{"num_hidden_layers": 14, "hidden_size": 320, "num_attention_heads": 10, "num_key_value_heads": 2, "head_dim": 32, "intermediate_size": 832, "vocab_size": 12218, "hidden_act": "geglu", "norm": "rmsnorm", "norm_place": "pre", "norm_eps": 1e-06, "positions": "rope", "rope_theta": 10000.0, "rope_fraction": 1.0, "qk_norm": false, "attn_scale": 0.177, "bias": "none", "tie_word_embeddings": false, "parallel_block": false, "init": "orth", "init_std_qkv": 0.0323, "init_std_o": 0.00611, "init_std_up": 0.0323, "init_std_down": 0.00611, "optimizer": "adamw", "learning_rate": 0.00114, "beta1": 0.9, "beta2": 0.95, "weight_decay": 0.11, "lr_head": 0.00765, "max_grad_norm": 2.0, "warmup_steps": 232, "schedule": "wsd", "decay_fraction": 0.742, "decay_shape": "linear", "final_lr_fraction": 0.1, "batch_tokens": 65536, "max_seq_len": 512, "doc_mask": true, "train_tokens": 438100000, "max_steps": 6685, "dataset": "wikipedia_en"}
Each number is 128 + 24 x the weight over its row's rms, rounded and kept within 0 to 255. Layers, rows and columns count from 0. Numbers have three digits each. The size before them is the row's rms in percent of the matrix's.

# down: layer 4 MLP down (transposed), 832x320, rms 0.0367, rows 560-590, columns 64-127
# gate: layer 4 MLP gate, 832x320, rms 0.0458, rows 561-591, columns 64-127
# up: layer 4 MLP up, 832x320, rms 0.0441, rows 561-591, columns 64-127
down560 102:135119096110153132083076121161133112157104133136108105135133177131122153158168101095137150109128119134117124104177106130139088150142139112147118133129108128163066128145079139131133131140111164
gate561 112:059131131102146149158149108110124128131136105125138120132117094130139136105138154120137138069142116092126100167128142130124153133127109119154110146116115140166135135107131175137144108136151112
up561 108:132163058105050131123139144086160086102142145150096177147140149122109122153090119126110101086115097155104127126186129159143118161097082150129141115121099126111139112129119116135116150131102126
down561 103:157144139135139156042087157105119130156104109119122134134130166103116140135097091151123130093143161140130043136103095148153151112134134150130122130094159070096136156132125140137057150109082106
gate562 103:103129131117160143142137136131121150147157132153112084113118093148166157110178091166126127157149171095121136131130178084137146131179129163101094147130137144108101148118061121109134143126123128
up562 099:157151112135155112109162160114177107105161109107121094071144123147133121112131136148181152100138116146146096127150119121112068149113156144124142161162131111126145125101111156141125169177143121
down562 100:149122106171182138162134165098117154115163121146130103139132090126158129094108147125157125139110096142172104109116157139111069127113126143151151139108119096111121117103156165105109157138112145
gate563 104:128119118133129141106091095127121128135146125107154099096153129171150114129163152083163172134131137094126144135147098102131187132120122083131126115109110144107117149178122127141128116116141115
up563 099:138130122120102125131132170122132155133114116082157124124156072158121101127113158147168084115157100120112143122116110128083180135098108165157103150186119132091143117129102131111080102133115161
down563 100:122089144115142146109138109127167145103157142067118117104137113130081103121166132165119125105139130116120108110119143140129172151132130130168104130130140132151145108118127156128166118115109142
gate564 100:133140136117148124165154101135130142157121149153140126132091119158134151124071096078078125168130148093129166129131170123111105129151143106126105123087167124144138106121071160136124103130161152
up564 093:127173136139145088141135102135152120115106129094129144115142127077154098123080096152111117133121173179096141141134122123111139137123119118117137114155107129132127123104130121080094126126089119
down564 096:103150173113165166074183107126147134115142147119122144127125141094112124128113141149080161136107137109160073132149123107158137124136173140142144132120132138117106086129161097159091114109125128
gate565 104:147170139116128098117126159129146112154131164173119104172125143128110140161165161113154148120152090116109132135146170085155144121123114130148099114105138085081138133136158126133160159129140109
up565 101:121099121127179109122108082154132136069119094127125160103130150152121100109127132112148137156130129137105106124141159110087132132111160123165151129140136165151116114132097115122099133146153117
down565 102:183063101132130149179100083125134104113116105115114151101102107114135130118121152141115090126150154121144161131128180154095146152126169136181155138140123144152091115095192102153120144122106123
gate566 095:098125150121089089159090146140153098148122147105126093137136144216112129116141136163175079144120153105164111132131137117156149085142162169137101121150131138102135106120135145148131140110090099
up566 098:158151139197131096113120130152132130121156101095116162173129105119081144129086109072125079096157136115115099141121139127121153164081151167114117105134165137084107123130098121119079132104129114
down566 100:145149145137135120112186129106064141060141123150082162099147131152120129158106117131139155126115132124098139111127106114148149114101146145150102108144126147125100117129120132155103110141094166
gate567 098:135137147089116150186149106122136072148169156151178125132101094103118159107110164131148117133141126170150152168159139183137080146129108132128108121136116130132107101126129171125141125130137161
up567 097:136166139108136118173152114107161108159131187112155154138111117121173190107142143147122151126165127088109100112141133152087082159116133092093142118133096152144130096121153105151130128139153139
down567 099:121115132142124153059137141143130142133066138128109116145150128139131154134166144127152123103110119142135085151127132108127147107126078136144114141120093141095161093125136081097122122148113113
gate568 105:089126122171115118138102108115131096130146108156104150119150114164117100155170101105126164149098172181158126136086149088172161119179134156175118117108130138116173123145134116117095128118109132
up568 103:102152115130159121125122121185157174142110145123172101123111116109089141124118100144118110106107127141128115120144118170149136107109138096138097101141132155138105125100173135121186170134135133
down568 103:128128145099112133207168095134125144127172104136172090107081114082101138115141118110136099161153114130104174117151145086125146109094157141125128118136107138109121140115135146129129124112142151
gate569 097:132095141118144151092131151111173141122175137144149127126143150119088181140156135151135093100093178136143115117136095124169155151099158079120093135155132145130137094139198141131134136127106093
up569 097:156136151113082103081113166146112113088119188156105173139104123149110134152121107134140150157150118103134099168149150135119137107171148148124139121124109102128140156151086088137150143134099099
down569 098:099127127122141099255124100141148104166091135110148128133120102146112122143103139136109157129175093101108210140117140132129150131152089182119132127132130132083129150127120149123136135150139156
gate570 100:150171106147078113120153150081136115115171147168127160091156180111161132146127122088137141123108150145118101110081104072136135118089109153177172148125088146115140146094087114084126147134129138
up570 104:153128105144138095105118161078106102144117116126066149120137177111118125168097121109139142112090131116178112140119151070107153123135121149157132091131116116120120107109123108096091146133087130
down570 103:070148124152120130116120094116153157097088140151120128111122126123169121125155179164104158108130138127136116106087111105082162142106095159098143114128127104133118121119145117133105140139137094
gate571 106:118132148121143133162137143137117143186182124169118056125135129099175178134103184126143141155149124094148136131107168129081135132153154105093134122154119148112136113083106102130137112104096153
up571 109:090185115144124107133091121165118089128143113121129161121202136111132147114133114095083130143138124136136119135126116119124089143113126104113116117069106079120047145122132132101145142152126109
down571 108:128125103177138118145100156113127160113116132111153153110134101125146094137140134083185121169106141079117111152119153124135117138101124136132118151119121107124106155138111137102158068126134115
gate572 103:110174098133131104167101139151166158121132111120171134122131112119108146113115104103152131080145123125070126137134119113135145106137130117153099131115144081129178091153143137109161151106162153
up572 103:141117139075108141135108063130154130191173128188131109103144131183131129120147112144122132145147168125113152125149132114107086116133104123114140146117082151120124154103134100076130089109130091
down572 102:150112099117132153158116091073121161106116128136124134111159126153170135119124125119160165118132131114123213079109117129149129156095109149123131103120130091128157120107119091110115134109120129
gate573 106:105117150089111116130092127116139115129100131128123126157149097122120104134144116108105150113124098129137115107102121144111151109170149153111121135159159129107079081109119093177153105136139186
up573 107:143128108114136095112128109151120110143104097088131152105097107128097154111148119123127117094092140120108113122103119153146140122132144145119155162137130149111117153153130128143126153133127071
down573 107:128122121121129079136114120090129086139108093099145160132145147113123131116158148125118132082105120109120125135113103153126132114168139109129148126148123175099149106132118141144130135148198072
gate574 096:116126110143101079121112133159106128130157165116128123132116123148124096113120159148155137102119114079083139092141143123111150118120133115105114112138137145049150109113130130160130148141097072
up574 097:149130166140136105138089138111133108113196132124102122133155104145135164114169076148147120149083108108105135133145086082126153091159126122142130124107106161114149127160086126150137131094130127
down574 101:117105082127103146145140147139151117077122145164132170118173162105141103122136135139097152126113114156126186160135113143160096090112130128175129150101126136149131117119114138146147099114149180
gate575 097:091126147134127099151108094131124146144143126143183102078148104112113184151171125132128155143112106143122122154107164152093110174138158128124150130157125079141111141119127118130113093134123154
up575 096:099138171115120116107139125143136156173124143103129144140119157150105106129113129136130126109127161094106139191106115075140106090113133135115133128114113137148113108123160124108145159152137167
down575 094:108118162141100113177154120124103129104089149143143126105114141095114154147140103133135164155130133141114232136092148117148104130121167151063121097131145144112095133135140123093136135102098113
gate576 098:163158113108126156127136104160128138079117144103169170086117133085137135089143139110094153090177126084106138160123175160107121134098134119150137148122118149113112099125128154125153150122168142
up576 099:141077127147152115183112085137140112099129130176129126126097196094112141167140117181131153128139130158129138154163158053117149110110120097153120135163102151117131117125091142120172148117146134
down576 101:143093128113130117086160078189146147110093084141106165143102129112077126102164150073148147110125105129116143148146172117119123130133122111138122099139092149079099137143096167141104119118142152
gate577 097:112162117152121128118148105128129065150129156113136096128139150131143095165154151120144134110119088111157165114129151136109140103127098080192148117108092108120137116180110128139126156141144138
up577 101:097132105126127144138162154127137103111124165105115096088126155132126110172120145140111140118118108113122133141105120112114178127097141102166158095111123126099131117100120114166124146176113146
down577 096:132120127150143133000121130084133132100114150090145114128106097143111132116134170124139137132113163122134000133140122116110124070110116148108134120129090144115127113127122134134130132142092130
gate578 098:155139104084117144126109114153142099082099136121104117089118127134141146121129152141091163138142088170090159113160138130147098119149103106101111129116100093140065104119132129151118143132164170
up578 097:115128175135146153120146133166109158142097092147142148110112129103113139122114141161154090122113113144134123149111145158095132127121091111122157164120068119156136121110135111136126100143149142
down578 099:137108170118114166167142128148122146098130080204115179126123166118132134087122139094112116081110120116100119148125163123152133154126083129184130122136112138148125091109154105119155108152138106
gate579 093:138150140090152143130100138098165110154124105149100085108122137102111130095161195114079092098121144151099152134137128088094174127140139097154114083126140103136099120126149151130102146100132096
up579 094:106134090154108123158099134120140140105139091140100149132121111130107121156107117123094107131116151154158144134132112208135167098141116155120092134139103080132112094130131143124126122164162143
down579 095:096102098146120144145068135135133092117145129124072106113178093178138149122144134105099122118119141109099157106164124157119150135158141124138152141174135127110111124089142138154122126123152141
gate580 123:120136137103114091195091098139180149133125175105145149114103118123103087051145122121144074141107106149106174134135141126095136124183090113109134141142125117103107157146129131145150155119140122
up580 120:112178126137101069114116144152143133123177148128149168104122140157120149093103148143087083168097129179097112137112155116117115160141120157110148128110150117078158080145146197125165120106061113
down580 105:138126118118120144010172166163164137148130151159166145137113122144136148157121147150131137123100155156079039123151108142147110121106092170113161133124130095146163127124157106069141131107115136
gate581 088:137133144097144145109187159110146113121134160185142109144114167098159113127105111112151124134166134152093137144127131133149099093151184109152072126151112120099130155174123122120145161135114111
up581 092:139094137148190158143142105107157099152145144117164099098127137107159138123134128142113102108190129148118146120125116134128167112182176157152114148068123119120128131104162140113117146111148135
down581 095:203150138132151102017120128095119140141137114088137144149116113117143181130112105180175150128179103114130093130121094125175095126131143136131081106103132100144122124151094126127115098132058095
gate582 103:102170112095145190134144102113123126172148145119131073131136082153165164152151113135095123145105142054145147099133146130125117111174150127153123123115135094077122123114158154152140120091137132
up582 101:126109120092155127135105144123130141168123181128042096124110105098144129111172137125130146096136127061161158129160129112158125185105166118146071143126112124128058099076140156124135145083149100
down582 103:120181108151133158150099179115154096163166109147125137149142139123098116129153094158124104155114104114132124084179091110108133155168157112139121174141144079139135106078191150126117160136130105
gate583 101:108139170100136085159135137116122134137152137127169099121148127144145075134113165136141120125135146141120138120144109069085195115111093160113095130117141139086111141092103099131143159155097140
up583 105:132123125117115118134097140151158135113176134123090160122128052085149182136142100112189141116113101143144127118165158115143069123110134135135179086114115116134129119125111149123142135098153130
down583 103:117123121138105114129134162158100163152172157133091147127100137096137125131100170100143136130124133164126135124128128103184095150112118095133097136118130149143114125124137109131139119107138175
gate584 100:103160135107137157139100114149150120173076115138141145108180131110137140113159117170099153130110148120149162155145103105163119127123117079138113096099128134121119106135114113170153163137152157
up584 097:140094108152135127118132161101122136143131185113151099135109108117083100117105137097127093078082110085129121176143144151106160141115132150075118098129139118146163139111102111149114106167096141
down584 096:120100121114145130251125158086129127111147153074124125108131144140084131135159137082104078127114115128121161149166162084142135138116100146134118139124137127141113135118145142127122126115138135
gate585 096:118125151100182147105147105090125136146097148079133139124093112144144190113165142153109104181165119138142121133135117125131106115156151130142116083078156113122160144150119158134094147140123124
up585 103:149088147142124111106105146151100137107131111154115144125130153106176066120097117145118158121092131122113109086131132111112145129112124126129163109151146146148142120118147136139162104135097140
down585 098:128130130127111153255108142137112092133121106118151148102113104134125099126101116124138157101092138135106215092166128085130090159119126164129141150146139124134111138142151128120160126120133121
gate586 093:118073160121147157128147165094115109191141093137161123147161146129155119156150160112113141115145091157118171115171133137124122088088110119127139118130157148149121129125138135167061098141155129
up586 095:180102113156102139148152127140096113112151097155151133098137098124145126110120128099120132114099143154159130142083156094118174123130142139138113136167128093143160097167114136138127137106130139
down586 096:164087117093112134204140108122134110124156109162118118099095097140171121085120106143127111083112183166095200115127123108118161170141127126111135127137146090128156083145162133093136114144133147
gate587 110:126128115120182186097161147156129131109096118144132136139128113157107099117152110112110145135182142109132134105173114138166135146146127134112093107108077100146135121145141151132135161151127148
up587 106:104138110116137159132140138161115147137134123120124123122090113140153137120092090094123133152122175111126140175103114111095098157128124140100150142119116128142107152133150083133103080137184114
down587 102:161148088137116119011119129132133138112122103137130129151116145133106125145107131148172141102112097129183072155112120141142165114084122129148123136140103163169139161149083082111144125131114098
gate588 100:167120084117094106113098153102105153104137114117195105106125134138142136112116133117147111119151108156105123141208114086147083097084083137108125091117113166182154108122135138081151146152118141
up588 098:107116105108130134116115093118136106114120131152104156132126063143119123115129121084103124146105079122094137122119120109112148148135160128125112122121153135109097094181101163114125186145120144
down588 101:113114198135142107218129156171131123143097134150139151148158107100135121150137123154167132140087135098139228129126106129147143099153108114106131148115148092139117113098148099141101105111141067
gate589 099:122145092150157143130149138135097122144113109137115140114128104138121143168129117122136135122120119141084121095115087181112159121139130154165100127108164114084110071108150100126134162066130122
up589 101:140136128133145174081094113133145107106116139161110118152132144132167155102148091118128128147116118108155111143168140106169088132100095115110143136153129124147143162138122124079119136157107125
down589 101:114115110114119141227092096102148163146144152114146119134103161139143138098115125145144088149138134120129138131135168144130110145077140074109156145156147132167156122120120110127166139091126101
gate590 107:146094135131146142197150097155141109158134169100129113108086147134145132142161094146100138146094118142123141118143103139109093110127140109107152129143155107133129107144108130117132140131152122
up590 104:118126147092133119128136103119133134136127128183149109113147119130138142123097102140172135153144145142109124106132184175113070118133145096140148092136117152094079132054132132121122104147135085
down590 105:067134144073124130151135099162150170138119090127148125084064133157092128124111087107120117124099182096123149124164128144140138151129111113135174116147107153077126145078125148124150110116140129
gate591 109:106127130112139188126141121152152121105130087161117130091150095184125128142101077159118127137101148145111113118137115136158114113115073092152150133137148113144126108137104123099140159099090148
up591 100:115116180128131130148135133104126133084119091144172145128180119136120081109115134132116133125072125099124117109100084116117109141135101114145144157133132107089097126125144137137112124100111091